config.toml
n_kv_head = 2
init_std_o = 0.0114
init_out_by_depth = true
beta1 = 0.9
decay_shape = "linear"
Each number is 128 + 32 x the weight over its row's rms, rounded and kept within 0 to 255. Layers, rows and columns count from 0. Numbers have three digits each. The size before them is the row's rms in percent of the matrix's.

# v: layer 2 attention value, 128x128, rms 0.045, rows 84-127, columns 64-127
# o: layer 2 attention output (transposed), 128x128, rms 0.0578, rows 84-127, columns 64-127
# up: layer 2 MLP up, 512x128, rms 0.0971, rows 0-55, columns 64-127
# down: layer 2 MLP down (transposed), 512x128, rms 0.0746, rows 0-55, columns 64-127
v84 105:076083135126123134134151067108175099121095074181141149101076119137119174091138186113101128119119105085118101119103155092123084111151092104140140097189118107127104087089092156072133159076190201
o84 109:134119170109075170102140104160124130129066205171142080119090134132222124185177140160110116166091107162053133061213118144119142123107104128123121134106148123130209145133086123185141134103148177
v85 091:142126153139105178046118103135137141121120152178133136186059154112177137146153120145092094132082121122081118120154137116122177169126114140118146176147097116160175066154175139120083122104139103
o85 092:100134152153188096151114140097156094146111146119106115131110187095112110045105163075119132139171097107193172140061098079141127115164163130150164118203127174123081152158145108106164121180119114
v86 100:087103142093120145177136104149107124131169150123151109142102186038133151111162157105108133172084147121152138157181129093142120092136191074126149081175124092128076129135145130079148158089145161
o86 111:201053154095128114118154151129168165136073180099109112131100083198163167205200141114111124107170093148101148093164109131150138162094101101107080139074145081119174135102159165156102122107126113
v87 103:105093132106137115182132169157158184108163138151086090144078109101099206163174185135142114126118082144147118164113135096142113127195211159121095168144086096165097104176132098139114141109150142
o87 106:153102146170143130062135148156165104165108176113143176114140124120134174140138103107147117174143151186088129119080094092037119110113159125171099143159142150127068131140131163166147121184061097
v88 091:116100164096092138079118100093100098159145109102168098064124141106175108103073189152136136157095110114185093186141129116153118178169071126093115189161108111048107133138162163172114181082108151
o88 096:199133154185113120163114155083137062146165153126099090158084140138115162128161116130142118201158106196062145134133129068198138110091128146113111078064083123094207120155127140131141067082164119
v89 115:126114108187161102058131105164091150161100106072169086074124081138114117115076089184092149118146137129102094142134144103109153139104110144177122139134156161126138111112141149070130130076149121
o89 117:165141094220140122090035095122067138074157092172091111096127142115118145142122161133145137172081140083099132127162110137152132129120124162154112159051128090136163120163040120087102122134220134
v90 094:172053110150121098135104230089171070105174150114110125161097131134125113180082125122141146171093132154159136144107087137123157127149087120072137144138140149126127116130103167173146083145110119
o90 103:088175094059118134193091184064126126169186153110146178117119128068080101090119105175165124084156129153143131141111120122144067185164143154105146169107092128133131144126156096133112137116144154
v91 103:067160109183126122163097091075155115129133079137122148037111111141122156129118000104163140130121152124095066071042141103134170124157101141122161166107119118115130133093170195114121138155110108
o91 107:139113154098083117126127123141121122136197123179121135120145131081084152109083109135162117126149177124138183112125140180133090171129158116050189194197155122170085119187114077089194112088099133
v92 110:132160136156116160089142156157153204126135158120133130107145149134105077144178111167118138143149160083130142157132108089116146098112159139141142111163094154153103126107122132165135087094106074
o92 115:139103049124200125149129147128156129125108153101087103121123134175166127133131184184058084102137082140150141133182089131138088178100141177141071140127104151088161179118213141116083169184155139
v93 108:117115141063138155118157203155201074134133117125079137161166184120098141145143091148137170084156118115091209206145102158106134117129121108101160149142058103200155119121133150113121156210142074
o93 125:110140112099168105169128143136083141216123138122138138103158120142136117086085105095095122105146115128179111168115112100046103099146198080119152128144139142114072106121127154129173111255081099
v94 094:132163102114133097169074144103159110139164091198093164092069101118161144098155093119134122152165111139148082070060150069188153152125090096125167133144130122165079150116098151164155186126132130
o94 102:116133144095054197102190116147140135119119159166125152147124111132113146120089104169143113096170170162127170092174204160154123152142120085123180165117161100143140119122140098138175136056108156
v95 104:087070136132108105167128130086116142168119133101175115093142131151149131116104135175149155153106135147124119137105153068181133149140124155111146120133144100119146125101164152010140144175141140
o95 101:125089096175143106175115047132134136121109173173099148118137180105064143102107111095106087109101117104179177108152166093191080151105150137068158119090142128131115115161129127095164079105162118
v96 108:131117119145119133126126140136083146087111162061126117089108062102145091153073102116152171124175156148120183144093113200138134138140134158129088152132148142159155134117125156061032103116162118
o96 113:092176080131148090095089153062151134117159166135122153186109117052081124106110131057148243121128124071132126128096105143097055131139173163161152150104139096182100170155094169094113118138129125
v97 098:110166102091122203137116091139097083167128116151040150107088129131135133162110165128126148119170159121162138100139157181230098131217091068183100105121164097095081136094137109150173130104118109
o97 104:093086153163095149176123103141106124118176070082128052143159094167128127096161146195164093100106146104091046152131187136160149138109084111147137080091125117121150160107094134188125148061112128
v98 113:094091090148159139109083138094097138159137109112151046215141111123147136134053149090128121138126117129123125184125131133155123114140195110173179140104105097145168151107127102090162153130128131
o98 108:141163150194157116169096161065154140139177162166109116064115112121117135103099129091140133143170091140119136131098126101084121166142141115121065109137129080130103129118128116169132125169137094
v99 103:112161162114124077117152123138093209091164079136134106155059072125131185111082147138131128138116142133095148129087140088154167118174198118151104076141145102067173098130126074136115094101092136
o99 115:193135113103098120108099134141157088079124134121144177177132183094159116153156160152191118170111151101086154139066142106078135172107103145127108138171103133105094074096115131191136149156085124
v100 114:122154187122111088120164143165122123091142123106075097088139109132097178158135165090127109135089129097155114128120111105178131143169136123145152207096123167112132115134115129154085128117129160
o100 120:128149204209143099100106161087162054131155163129141093153135134108111125082119138124124119145154152132128112116109132086147122151126134155177135118162160088154170165138107103161101100089111135
v101 097:112069176031095109086139155078101181118093122153129098137092127098161164172161199175105124121139145118124085165118117122136108138089182193140142098135091138120126129132096114094165177072161128
o101 102:144101064116138132142144151166160115111095181184109110085190162169103115049116133104071146153113164178111114105108133097104094100121160135163073095127102186177162135159148161153098167159155145
v102 118:126095135108150135080118177108082118136104134131191126091098135114108128107156138165141116092196138099092160064146140243157158117072064168107072052110084109074136132127109128103153153154150077
o102 130:140133053098124095133143125142101172076102083123150125157153129114152090100134118112135176097098141079174140151126165129114129111137130132132153080061107163141147100143074154116077151164138135
v103 105:111184135068140102118139114174100196063133114098100096204086148117159132102108123139134109164126073183104113160157126096153160133137138177111144114131097086161120116093098154086095090101167114
o103 107:160143158182099111101107134110171143179148180146123197131077145121122163121110209135177161146188112103182120101125099065100107098158110162180036130094164133126076175054141129146133123182134144
v104 114:132139153099100102176181217180138073147187169086124119181160168116144136155102161142122149149131109119132171182145145050128109105073149101143159130117111088173166116105102151135124165089133144
o104 122:168131130071168156116097187117129143152064219115150124102092106161162114126141114126079088076167097178158106142184092117120102186147136143143086158099118106120172147111182123145081127207134148
v105 103:134135171112092125121178147110063119090142122087104126055174165094096120133135173174120107132152174090093199156145107181175121094122167159147106103090076148060112108132137071095137122154096093
o105 113:124065053121189077140138101119125106123119115105093092163191146139115118094128112124095157136082160104096103147094160076121085120093144126173152065153100128143119137161113171134091122152116093
v106 090:170192099186120105120092161139149078142145128128095161117148140166109140074213115096149108067121113125133078107129101147120146188110127098119129095151137086083152084159083069182138060098044108
o106 091:135096153067117135082191101161172155144137086110128091138164107149187130140106142156118122155148107100126092091125138181181180102160094146116167107109128137087129139096175128130160178094124104
v107 104:120133155166138132102148151122102121075184129195117092120115059103124120169158133093102130125120103147155151083093119116162097163178133155154090160177091202100087116164178088173107109125131177
o107 115:104117117174142130086131135130170078149091141125148152143114142110084136175114087133095152186088139122074143101074137103099122111043121131155138137153134099150135162185145166140136073066107082
v108 100:116140112195124127132113090158059136141147091073063102192103085106125146143028124186123137110151131188094131175184166092139036135201103036095109147094116128105174126136116103129154141183106116
o108 108:136124132152123151170058118065109110141143079110135175110156153143115135103116172179171074132140082108161097172136094049164178143140096111133144127106129109126109152115166130122128094112147047
v109 097:161144104111167061128131161109113148091157129169155205104078150117152132100127186201132121175181122111142200086110164166126159091076062180139099092122110204099109147158123129108120107066141104
o109 097:122142083154083134090093095159086161102103102162150154141112113082103111145159110148133193110111161094124117139158138149158116106103092137155147123059084162098175088135085089111130116089145179
v110 107:089095162094127061080139141101083117115116097167091080110179136135116188128129194142125132079109143121140100179155120148124107190133131200116145150159123158110106143136129119095139148095175134
o110 111:149148202161186091094130152077170123129144166150140132159151135086054102083126104050097186194129169168159103105046112064104126085131170126184130101121157118167130116161089135123116097131145087
v111 131:039154110127107160116080087129133112200118085136112136108172207092142143132206135116097117161129157092117077123084113174153155118088083081101194125141158111054167113066165164096138109172163121
o111 137:143083123130106105139146136085153106070148123147100073132175152140172123065092224122091155148141102098169129130158152164115130122150106083113161110121119165175080147160121104155141144123136119
v112 110:178134130120150146132134190096089131097129153148133109128126117220145112126207175163138160117146162143092165070155143129120152122067106115134115087104055127176092124124083130081153114121091135
o112 111:094120116155141085100117119125083149150132072133119158102147109147057123140111075124105184065111150085194132171155128167171137175115106152113174139091121121142157139122131043104148122067120127
v113 111:086123067079152114096171082142149210097093137163145108187093144129089172129139142091127128161123114112108154180156141102147177115106152165169110146124126114152142120079093104164149119124184162
o113 120:136152133174083157077123116141151165154146137132126147065083136164180159180139187135191099138157127121096155126070119122066137123159126129197065130165075119099098134093105132155138175176086146
v114 124:114130115158151117167060204069144159165135104131131167129143077150135103125211181098121129148166141130108067131102129091174086174150154132135120112085090125113124139071129100058129154097150159
o114 122:102169096150079137102152115174152107144157181226122120057170177135109174107105126132141155140106129124121156109146164128141140186123124125106142132106142096154124124172134070095195121043135129
v115 102:082104105123131121121067083124140041142108110168071112132072115131128168149071114074123152124068110139201110101104123103121109113179123113168083159129218115100137104146107105088106118191093107
o115 105:092149216165136134125130088114149140110142101076163121142116120060152114126144090152164086167126095126103108118094171134116146111104113098126124117186182120116062131092118167152168116120105064
v116 093:158162168161091108054078060141117146113118111142147100108140141074181097116156113114154171127098106157132083144130127082077140123101172110151098112103161085065137118132194100137144086101176150
o116 103:155132130079114150138144125147150112074129147109119171188126194124195142165150171152176096151087107098085197127076141100129184151138072115112092101179142119124103073096132152141127171140158134
v117 093:055139140148118037091130123150171079076095149151085140157103178091126136072150090126138119152125130154135104144160135134142121183129121220094103133179072208183110131113123172079136155190168103
o117 098:132108136147141111139102111114140159174110147168127186102153152109075129118099148097066129136113129131185116078135105094124105054125182115117156111137175167122103124152085145077176108149158119
v118 113:168165126047122075187158108126146110129131165155155145122039138101178128146137124114120149136139182143112043119135128114126099091121094134174137132111160104200116142120124095091060127200123156
o118 111:088095138104091140113031121153088148104143120115155161105139116180097152138111121155164135063067135139077136117119166117069127128145118114116134147196138128141109143110046105106186151143107168
v119 116:108116176114097132115148128145150210163125113121106105159163100106134098151136128086118088127095125106140088236129130137170119090130197105157146186111113150099169136108138162161106124119113124
o119 123:137138111120138158182145167159181084164195156144101073084165166162120128041100190116129107175126130166108117131061130066108099125160160127162047115205110158157126113125136122152120166155108101
v120 112:116142106091119128080115117155089121147137128139140075096088115131173219097089156132156114135117121124125137048126135132171154164174108130089142158127153165135097107160124188155128133073159136
o120 117:178089160149131117138121132067138132062077129121111100215117104079129114112178106105137165143161169101167133101151143097176099083096148143154174129086130166128207125137082145175101093065128150
v121 104:065113111125095178164113063117130125169124120189061097104107057138106127131144112138124136093133151151164146165152069160163108119133108117146140129115075123144132167153139077131154152137119134
o121 101:116077159143149137124145120124181082164106149118076107128157105123150120091099116127103125122113119158063114152111108104065141112089125106167097111160124158118143161125106180125118141162093051
v122 101:197069090080129129164170135131154112123140153114116155111054121108112126160090219140119081116116117059119135144163130181086104088103109221156127109132071135150153141130116128073166115107159121
o122 105:089123114119140108101118128163082149153132133151116097089160083141140120106156084078114178116117157147084098100137106130087126072160157105170115099113113158139124144160079171144078124175126143
v123 111:101110163151085149098154128162148140148146127115160151164163151140150137117135216099149127132161148093109151192087070146147128115135181114186165133142154059060178119093121172088093129130127104
o123 116:139160144120131103125159155133149113112132193106130060129123135111230140119150161122114134151139079128111112130109139121075109136146151120143089102139129122109075129125131160170134123212101140
v124 097:159169106152153118082112122075104084106134135142143146101177164145153105126178129133095164134162181120084095123163139094099113092078086127113157045141122148126149143087097173071094109131159136
o124 108:148098134114109088169084144074094169120137113182109092088172125162085098088132171122087151093108118107192115093154115131187106124188128116137151165075118153161170178181099047085138136126190140
v125 107:097094139215120134159136189127155112152080142138134138200168155141116153151164160146143168116152134158121144171147119090124104144070128152133147057143102065220163122113152138111131156133138105
o125 112:079141130142186155113125132116154161150064155137168149096120112133137134141115098070084126092118124172202121159151083139056123154166162117098126177119141171111070148192168115073118077180125091
v126 121:146085133211118121066140129148135162155143110096162075159148057134114140142128126162126135154141152126121108173074129171164086130110143140081090156146141134105213146132150086123150149210065067
o126 123:150132111146156133075105120090118101049140093128151177136168155099152134102084140077141114159090139113125155182103130113093133130158155131131149122128079152143054103170095126102110115166152046
v127 114:158158109153147116151127138041107136106120108131109199141098114091163116104167092109116146168152160073124092098066149084141102105165136078191097159099137099174090130103061168079065138104157177
o127 119:070149125123080159098126133100108201109175144193146111096152109132083149117141114151137150113082135163098113063131150138146093173132132118135163150166155116185130173147090092144243162026135143
up0 111:175113102153103190117096150160077157141169116135144065151096132198125121156160099174135084080112178082115114180088161144142104133089151139176127115182122158113156130175124123150106064062138128
down0 112:173094148080119126110116137143111177126115176083092119170093140158116120129115112112180070070098172149165115173110152167065117198092147067138129175129135162123139112165100116132147104143127164
up1 115:149131081100110100152148096112183131117126147131103131111115138160087117219077136163155120086127094078041198146142190136166101103169132094185137177145112140147067168162071111094111096142101127
down1 121:105149152184112141140161192172131119149134123114105116141110149120145082155068167143126179115169192111085174125169114129144153083100099129139146126163155205076154108070093146125148168092091151
up2 109:124154120165087140106143142075085119083128113141153163124129130155091156123112147181226071084098077130099083111111114192170136160110090090133093113129130123095140151096118159139066091085172162
down2 104:117145089129130058137146101102116156100099142116099146146062180152114143112144108137171054088085163161139143189146125149128123098145125098110143117126153140142137113126133194132137081132142169
up3 103:143190120188096127137109122107121143098113021129186167129094111111095107128125084119165096106101090138124074068118173183192090108134080090119101102128114126080152164121152134131096137126135153
down3 100:131096103163118105133079102118137125064071112140134183120064119108142137071137183105150097140133121181114168102146119148092119113127094117109118133191144165201171148120153152069071141151123143
up4 089:074106132147126067171135114132168143155176131129117070110088119123078116130079153116151147176125057127137138129189158135145101081113103102132121199096152088142084172063070110087138122148158151
down4 092:174102190111198137181080192107138133119085137146147190122144105072152081092160141130102151092164099144159083129099106149133207142102135110088067063135139087148131155126162135124173080130163127
up5 079:072155081158136099138164134144162127126137129143159125133068138139091121126137125140140135119066136122097138139163174193168096079161150110100128141082090110163078153152082131100173135100115139
down5 088:141064199116151129126118087110122137112134153131105125120150121126192096155150122115111118139164128151156165117097059116155174182057069146090083081126145172128153102150197108117109140182120097
up6 080:101135109162139118065102150126158087111128088147184149086048111124105154119106141142143113131160155106124162136157135183181122141162069109102149115135101116117099125121136108175143139074133151
down6 088:097144132135024074111138098109096153173142140132054154112177091130191083143163096133180143116116149135163161140159138115140089128102144127125133135077160082155174148148150109132104131141165123
up7 096:115148107161072112144119118071115121124107116142169099115117126177085134133188091167144123086085132111107154182083131112123137115089138118106136118083112123208156124151144084137143128120170127
down7 089:139151138142102064117204105133167106174167109106140101123122141185104161168082137142098167144188101088116212096120106167115199103147107102156133120209099180143079142143095150146114109151129177
up8 098:134083108083077130151109103144164093142255120119155130133119157187114125152080130151153122109189114138104146122150130118126140132092075170167162136180092092131130152081076101155034094133127158
down8 104:132097112085150153125074110168080102178162161110186126123138070112184130116090124164077103116115164124135124107117151123136090176136090175129161126065098178131164127127152187126134164068107154
up9 090:158083162130102113099080154072154167117110174148139135131141178065085116144170134184105124126077131082069095189199126198118148098118103122084139150152159077075120126162130141168109093114163149
down9 099:125164142120158163131104152112096092157137164158142154143157124101132082130061133163092166172107153174108105185088101068109130071120193129074130123074152140152152081125135081152184117124111164
up10 099:130102100169127123109162133123102167127148097130086143163103138118123110122111115135154086118129089121136170060125170155210137119159170106139136129211105157159113171112148103111157086082100167
down10 087:133187085124120130121129089117119058131141105150164101172134121116116132142171132122127133139118170190092186132094130070163069131124082133146162102143155165070133133097128106142138103187115104
up11 092:076151092139115132176140156170140178133118106127208081125070109137101146172102166164129129145106143093071182093125155154142113052154128118133138114142168113082120165183128146155152130165098144
down11 095:167113127091124120059145058133127121145134110113102081135135163092129144153146164148142159145090097116202151175114078193121089090112125210147156099164115093089096144125096133120189154145137102
up12 091:142124080178100129116109160147110173072149168122154156086111176138135087120140107186142127099129145159087174170171143172178186061185106098180068132112108150116092134154092131099093070106152107
down12 087:165093088116137082115129092133104155088190165115133101067058152105153101102153120090138161102127118162154131100180118144100119134148094123110100142148108078122127148156161070153096135163090125
up13 096:111131093097076075159108139064143075090164080171104140176103100155116104138120104126164092056139144174094141126175159184177114159168132154116121097169120126090143117165132087153134128102173115
down13 102:097135126123065160098097111155102107070179119137148149165158126122123123139133129108154164147164125117107143045129097161144123074077142102122084156166146083168170114150111156108147107169133151
up14 104:133120102163113113067135142105194170052124044137160114177068116162107135136153085112179092098063203092082106187146176108164098116120088118122088176140100146127120160149123075188074151110123120
down14 098:111171129133117143119127109077144150063211113149165147162140173059137123106121091179168076111157135168117123132105125152143121161147140087111155135109147096102149144111117097112122150098092186
up15 097:125145072111108187139110074087128184133144152138096146162135088186132092185081038153170124075162112096069179152137138112164182074109116089145098162176113151133103168163136113109107082147087097
down15 095:072158115163213159068139156157087145133107097100101147015084100108071147148142159119114180166177129101109160081081139121116127119171081117134089113101133102146164179131068127142140163147159132
up16 097:101169093152110105164078110126125158116143101151159126226060162177112068145124107140159133124129141105073128146142169191186133120181140135101107141185132103124047174164049128083126094129129155
down16 094:163201113113084101144127115124130166138136072164167115170100119176130124162182162100160127134133117108059138113101133148153118123170118134174105133146117125100168210144078129165121107112147129
up17 114:140153111181086151092101133148158107163111165108107141117105091169078151147088115141134066140122117054117109116179177149140105033121065172179123144178173156154105156174136167144071143102104135
down17 120:146060096182093165145128117133150117214117113112073137098116086169196135207060159132064122149120146168089056146142138094131108060166134154119085126092153145129156133173095145124140131137119155
up18 102:137149113147077138094156057150192186095209131123198141117142165114137067108083089145142092116093131066100128149131122222095100112121135104113095212114169085156144143159124151131065065099116107
down18 097:124112162121189164128108124084112089101102103113165127113118087164081199058130122184100087142112136096143093126158147157113118132153133178150113107107088088131173158148104092094114143104116084
up19 092:105168093124146092165104151142124160143097170101162134099089137157116132161120146200093158121114137059092124126106214139185097093147124111160095168122159151134124133151095139157112066086112122
down19 096:157062176135199168133147142147155142083158080153129146152103120138176076118137092095123086122173113159174113079142128153155156168053138128106168147119109129102135108104109107085162171196123159
up20 096:106182151125127045132103134122207142080144114151131092153108138138129134163085145164136143115065088138127167117152155195141091089110101119118129119153096156115084114118130131160121153064136172
down20 089:152075086165148097109136077097146102116103123109141100110110127183120123130155160128070112097132126144112141138128152097145168101158089114104075158150206132153076142153166129167173066176167132
up21 085:143163086140103103067115109146175169116109160119120151136142153149100111131062115125120130093136146065129191119143179133126151071151089102164076186138181170148096148151163137152115111146033119
down21 090:169123137127184183134137140118129127142131131124101134126130162122114073108139156119172150099114090153167149121110133073144154131076096134199120078132151102161136132159142109101125154175028111
up22 103:144211159134115127110166108096120159113096163155142067069136122115077143176097120137138096117134130076065171149135134173141189061161104122153104136107150118141096136216133121115112129121103158
down22 099:145100110101122131116083146202108141103105122129089125160144170069128115110176198106134175140081129122167137120136160102134227118090122086166043096087124135125164098123155127090145108135077079
up23 089:162105109141117125141096116090156141120163086166128138100151182111132136108170145112130135088101100145149146121173125223115106113132065077168105125129151123036096166109125142065129123135146156
down23 104:122171090176172120167170095112122090149084115122172157119146107136139135087117077146113150164105169082104074113083040114143134150188135118134096107080096118174126094120157102168158138136124096
up24 099:147152132206105109175099122129171096128111153159171099107116165138068102129093143123144107110082112110115159124135165123085149150152161184108142132158131145162112135202116091120092107069166192
down24 092:122144123157087108129064174162176144170114175142109105090117132145077149135118108142146140129165125097118119084140159120096133078072141106136116138068115170145187128137100126103089154148162157
up25 088:140158093085089110126138127150147093138155097165082089151084114161118122177135116144148122108134134153124125142155126100163175139116114168119105130126169114150132111117123081205169087125142118
down25 094:198129138134068123093103128056125108100098144124164088080111109125110144124174169125135123157158098127132188123150112141174141129112116139150123118148147136116170141163120093041031161175090110
up26 090:197105138155172146083094145131108182106131127100197194191097196115115121132134099169140109101102155084095099089174156178124142099071123090096137207153118120174074169122117166155145098096131139
down26 082:109134131128098154140103138076097182118101039137113162075153118113153135123104149160158098133111151172141122181133159154173135160110117118165113119083107152115119120164196139131113140144149116
up27 094:124157134051109142140134118156166142131135163109146049104093112125112152114131068175145080102129085055143149068125136094156125149108183063184126134113096092160043186171124129155174105156170152
down27 092:117167079135135093058121159112154160174111147092128135174095129160134179167186133078072100135113142151181062137127109124180138095132174092121158108126150090131122060104086128179117189082121136
up28 093:120129089142049163109113064079129113112148093157139175141124136111135161125130132146183082130171171135103144116193118131134158107121124097151179068186082193135043163114154113140142065076133199
down28 089:115143166107140048091175116123135107154105118094136116123117089139185125141141131115092099101125160141186080060103137134138110110171106104126105164077120082111133126134102205096168139121129115
up29 098:119109087084069187055106119151138132138125085127107138167109200120157170124128093134167126170150100108137107170188120122121140120117100136170095167230171084096122168070122158143051080089164142
down29 099:125098102083150078152086068147137123118042107200209065100168099093115130128072089168091130119132111169203118145122127132146088111182108124162096137106133187141110155168137101135124198133108140
up30 095:126133124152079122119112132112131130092124096121175098069087047129142119149154095233156078095105080107133123077129119091148160165137175140083085097131108118089126141130150120070140113125189155
down30 090:195092139093119098150103147184131160122106127070107131157084100172165103105167131105122099145170123110160111127115124136143122081137141074124137187135082143179146123126143137101126132140081174
up31 096:074136126064109118100160119179165153175136055079164030094137181132090121147108141191148135139138137054099152119154159170164169128067126079160120126176171046061160179088150165152130065157133130
down31 093:145156130148154083121189103132107079067086137138158114113078120118138115121122120058166072107137114128167137119147103166126184197071146093074150153111113159175125139155179075178180128127126101
up32 118:151109157104111088133112131120144143082176144205176065095142112180089165141127154168137136106128103058116085176118119145129143161080099147142047141100127089154129154097071110145105117111111138
down32 118:092132149159071156135186152086111137172159114161164152157106099130087168096073075114130134109118146199111136196149132101062091113127137091164123103200129075116175131130123117143064140132198132
up33 087:126131138147115098127131122118152135101143101156121130177100168155101132159133059133158135092087099035077153091150179113118161130149091118144092128137151060133061155135096141131082084105185157
down33 089:111158121111054112162148117070108153163169130121142147173125103127127164184148106134187129069112077088072135128108148127136141169185102083153121070149150084116081126154131125156109083099153102
up34 097:099194069148110106112164072068143176159126080113127086153118090202157167165094145104189098164083094122149083138184153121145144103069096115154153130156092151144107166087126121100105116089097123
down34 091:134107173162160109069144121154108180123105129110129133136172121126143144087109092183154072134157112144146157114159185044146113118141160135069145155067120126163124063149138165178114132128119093
up35 099:137102129100078065096123148124168133087221098176120099164148179197104102165066173157178129051097113090065122147168134125118139168086124150093084176189152079113137157120129122108086130119145109
down35 111:112073072106135197133152103142120107139163129099165089107129119091098154119087114085171107078155122090104181081116118139124092157195141159115129178109137158067131144084109174064119146139088137
up36 096:118155105149104113184131138094145093140135116131161138169082116134130173138139136133204100097047083087143091154108128204135110070137121102101067145140098144102112135115145119131091134045162134
down36 096:119091142114120088128105084123118148106139152119124145139118133129132147111140153132144115120117153164134172169147086140127137127129087129095187187157149144145120096155108135113126087122147155
up37 098:147166120127098115128172165175157166096138092119174080142115117159094119101109144109162129115119107117118148074106189103188142075210110053169108166195162116173102200130078138119146142155116156
down37 100:193075124105156139188154149126141144169145140106068103113142116113088151137137135190098165163104157137176118160114166115149135123132123108122127081146147105152061105179186118132093165068115125
up38 084:095112108151125181077143131079152112133097032110112147127128073195102139142153166143158132132108099048081090181111133156115089142130122144115117123207097064133136184118132080128137140141098106
down38 091:138117168134187140123134087139159138133108182138134146165122160112133135090136105180140172147092104123183102139125085091123101052146140153108146161057092156075111105148224126097131112124135140
up39 103:144156084115114142126097043170160124141146156122157103071113127106095146134118142152119102155117121129120134150169135155181178100183121105135134124125133094097138122091152173097060043106140172
down39 108:189151170145180145114123101138151144113112123106140109122103082083174116198137117172129114033096173135105115112160115114166158173131171197113060149079145154131122086125126098140170136155122177
up40 101:114091100177090118159108182200139144110126119117115119114110108106080147161092135153243138098090091104092103157184186119147104106155176131158103185152164106141066157132103103110092124122147105
down40 094:143139150101076153151109103135136120108163168214169099085138155079152169142130097131152112071128077148139173144128114195106104183123120113163168155133148118110107150148123076134153157148154098
up41 083:146149136153060081126101171138209109120132106118107139135127112178123097128105143117168122143076119116092147117146108144146154087197205123128103121153168171087126137078150128135153134121066151
down41 073:143077109076144119178145113131080106121164168163125180128106130160142139106160082097145129103143077146137091154135092099136093171076133193190160143054074147108095117095158187151099120107123135
up42 104:130108119155082138158144172124165127058154104104146106168135129128083074152137064126185130045098162107065107125110160117160147097118153125157078209094164186178134137130105113156143133147123090
down42 097:053166155211172146152120175112172126135158145093123142137133039111119168103152124123103125106146091137148100134130156182152151147071172104123156135136130169153080108143198120055108122117091177
up43 096:145117138165081128074114086086109109099141098142125146114118083136099116156179096166182046102107105121134134167184153118118169133135125181105111102122108127082138124078170049122178097115107106
down43 103:174097137178172134108160111140194161133078183154085143153121114134118113070112119094060156188117166115128093105139094172083107106112149134132098212141081134149106139164204160143131101087142117
up44 095:138153128117114107109152137102145131100185119182123132154153155075085213109114161134163096139068097154143139091133148139144173128104091137199110162131109118155110132079143105123042133155157136
down44 104:112099135102143148164110160139116096162081149146123124126139146180143086167199106118107096136154098100123169122108198157152110147101076115099122161129082157119101157116101086114208165108078149
up45 093:159093115143091155120071132113124093110164066104137151073115142149110168127192104161144062150100135124100044139155117092165103155120151121094152134109107132110156129078152064144151116155165143
down45 096:146138147169098077196116171142130154093079117154172149169082108075154079099125081136204141127145089160145154134122063175093117133129132096155067144192112146116120140089098123106078132119105168
up46 100:149155106095099122139069059145092131090126065138144107089130106122166104135158108185142122128111129098137067112120116138217170144118086094145091123172090121160112146114139109128088080121100173
down46 099:061090166104127111079124112119112160126135158109137145148155107102123052135129147077150113158143135134128134116104051121127156102099167111065111163109140099172130154183213130125104176158131158
up47 094:136129114123089113105111122148183117092150121133107108091127154102065158168130124139208095142083111091095100187184143124166147126155167172096132123111162082135090132088156155112120134091137167
down47 087:163153070134130136126141117143117142167108190156085153133155145138106105151146078152140074159152106063135153106119138123102115118060099114129143139150099131107128128104112086088158139134102100
up48 093:133130124157126162125151112081128141149149112129116094142134169120106104128100120187106119090058156101124160099186185188131140091121134112106112166099129063159123131155138116147137075056070128
down48 086:133145094134108133168109141125179135146129139083115128120136130160122116147135086131142162124113171187164084150119154105058094147069219104096114132096127172114119131048135171115155120129121119
up49 091:088083093104055135089147121082143119043138051144145116146088090167085164113126091106228099110179143155089108128124121114117174142119152125131143131148120131120060157138144157151117097127151181
down49 101:137170163155177076118123104125128132210124155158067110136170105054160092118140148127054184104116094101190134126142194127122104139149102153178144153116119113144174107145134103133168112127128137
up50 101:149106078161120163097123086074163145155170106109167128156145187195101132179156115166163083110108119108118118128098101155137204136055123147124139133145095136195158143136173157126121116136060128
down50 099:102096167133195134101153145142089131137079136095128173140096152039118083121151150118162143162159149145145138135146061138109161111160139137039147157128142138111146093133198166067149118168072088
up51 104:144117068143077095093150123105185126166117113087119106114133176134114086124084132209134159068144121119107157140241157110085150117093069137165103214172151132128063176119096152116075133131157129
down51 116:101152133126116170158185131173160125074149103157146116113066111113087137082077092141170126053161107125139164083152154161158119166131103167141040143125125095174091117109112171101097092086102145
up52 100:173115129115131161144155105126151152108177110182126167087136171140106152139130168133126116110133111086135130107148146196157127132058055174175133123164141156131135158092081091069137079109187142
down52 110:102110124118101122144142148099173166196126126148124150188142154097116158129081144109161174173108050082061162140098115158112137166144118088077186146172117109115106117117145112143130119134162125
up53 089:181133147129081099117079092165201193080147165149124121155173152080121133122100113180144105123121142081046158112217119106089119096116158122122078138132142116164115162114145163140072133112143153
down53 093:125146089087156092120137137137004161110099104158161106086110157122123161097132073130130133173137123077120066133134127112125073149174146100130134142127104090134134102114146111097131132135176046
up54 095:107072125178109089188098151129126183113127080127174072172124136138117163083176118162184097105106117080134064164178165156192078120130118128132091139190154126144094155143149090130150102086182170
down54 100:071127091123070061091121150143134092117171124146165095119052137148143164147095130164188150109147078140124173116191139103202182116103143093166181131176164130125136092146095111111114078112131189
up55 107:134088112142095146110103136087173089089116124114150149106099134096108096170051177146146134092143086064065166088178165124145083059154124131122128149161130119161090228128108157132088123117135125
down55 119:116158092115191098173133069168106164117120172139126135113105132178086182120078152067127100119143146184113147128133160091187127143177095122122105154143144110179136133175127255134094115123120104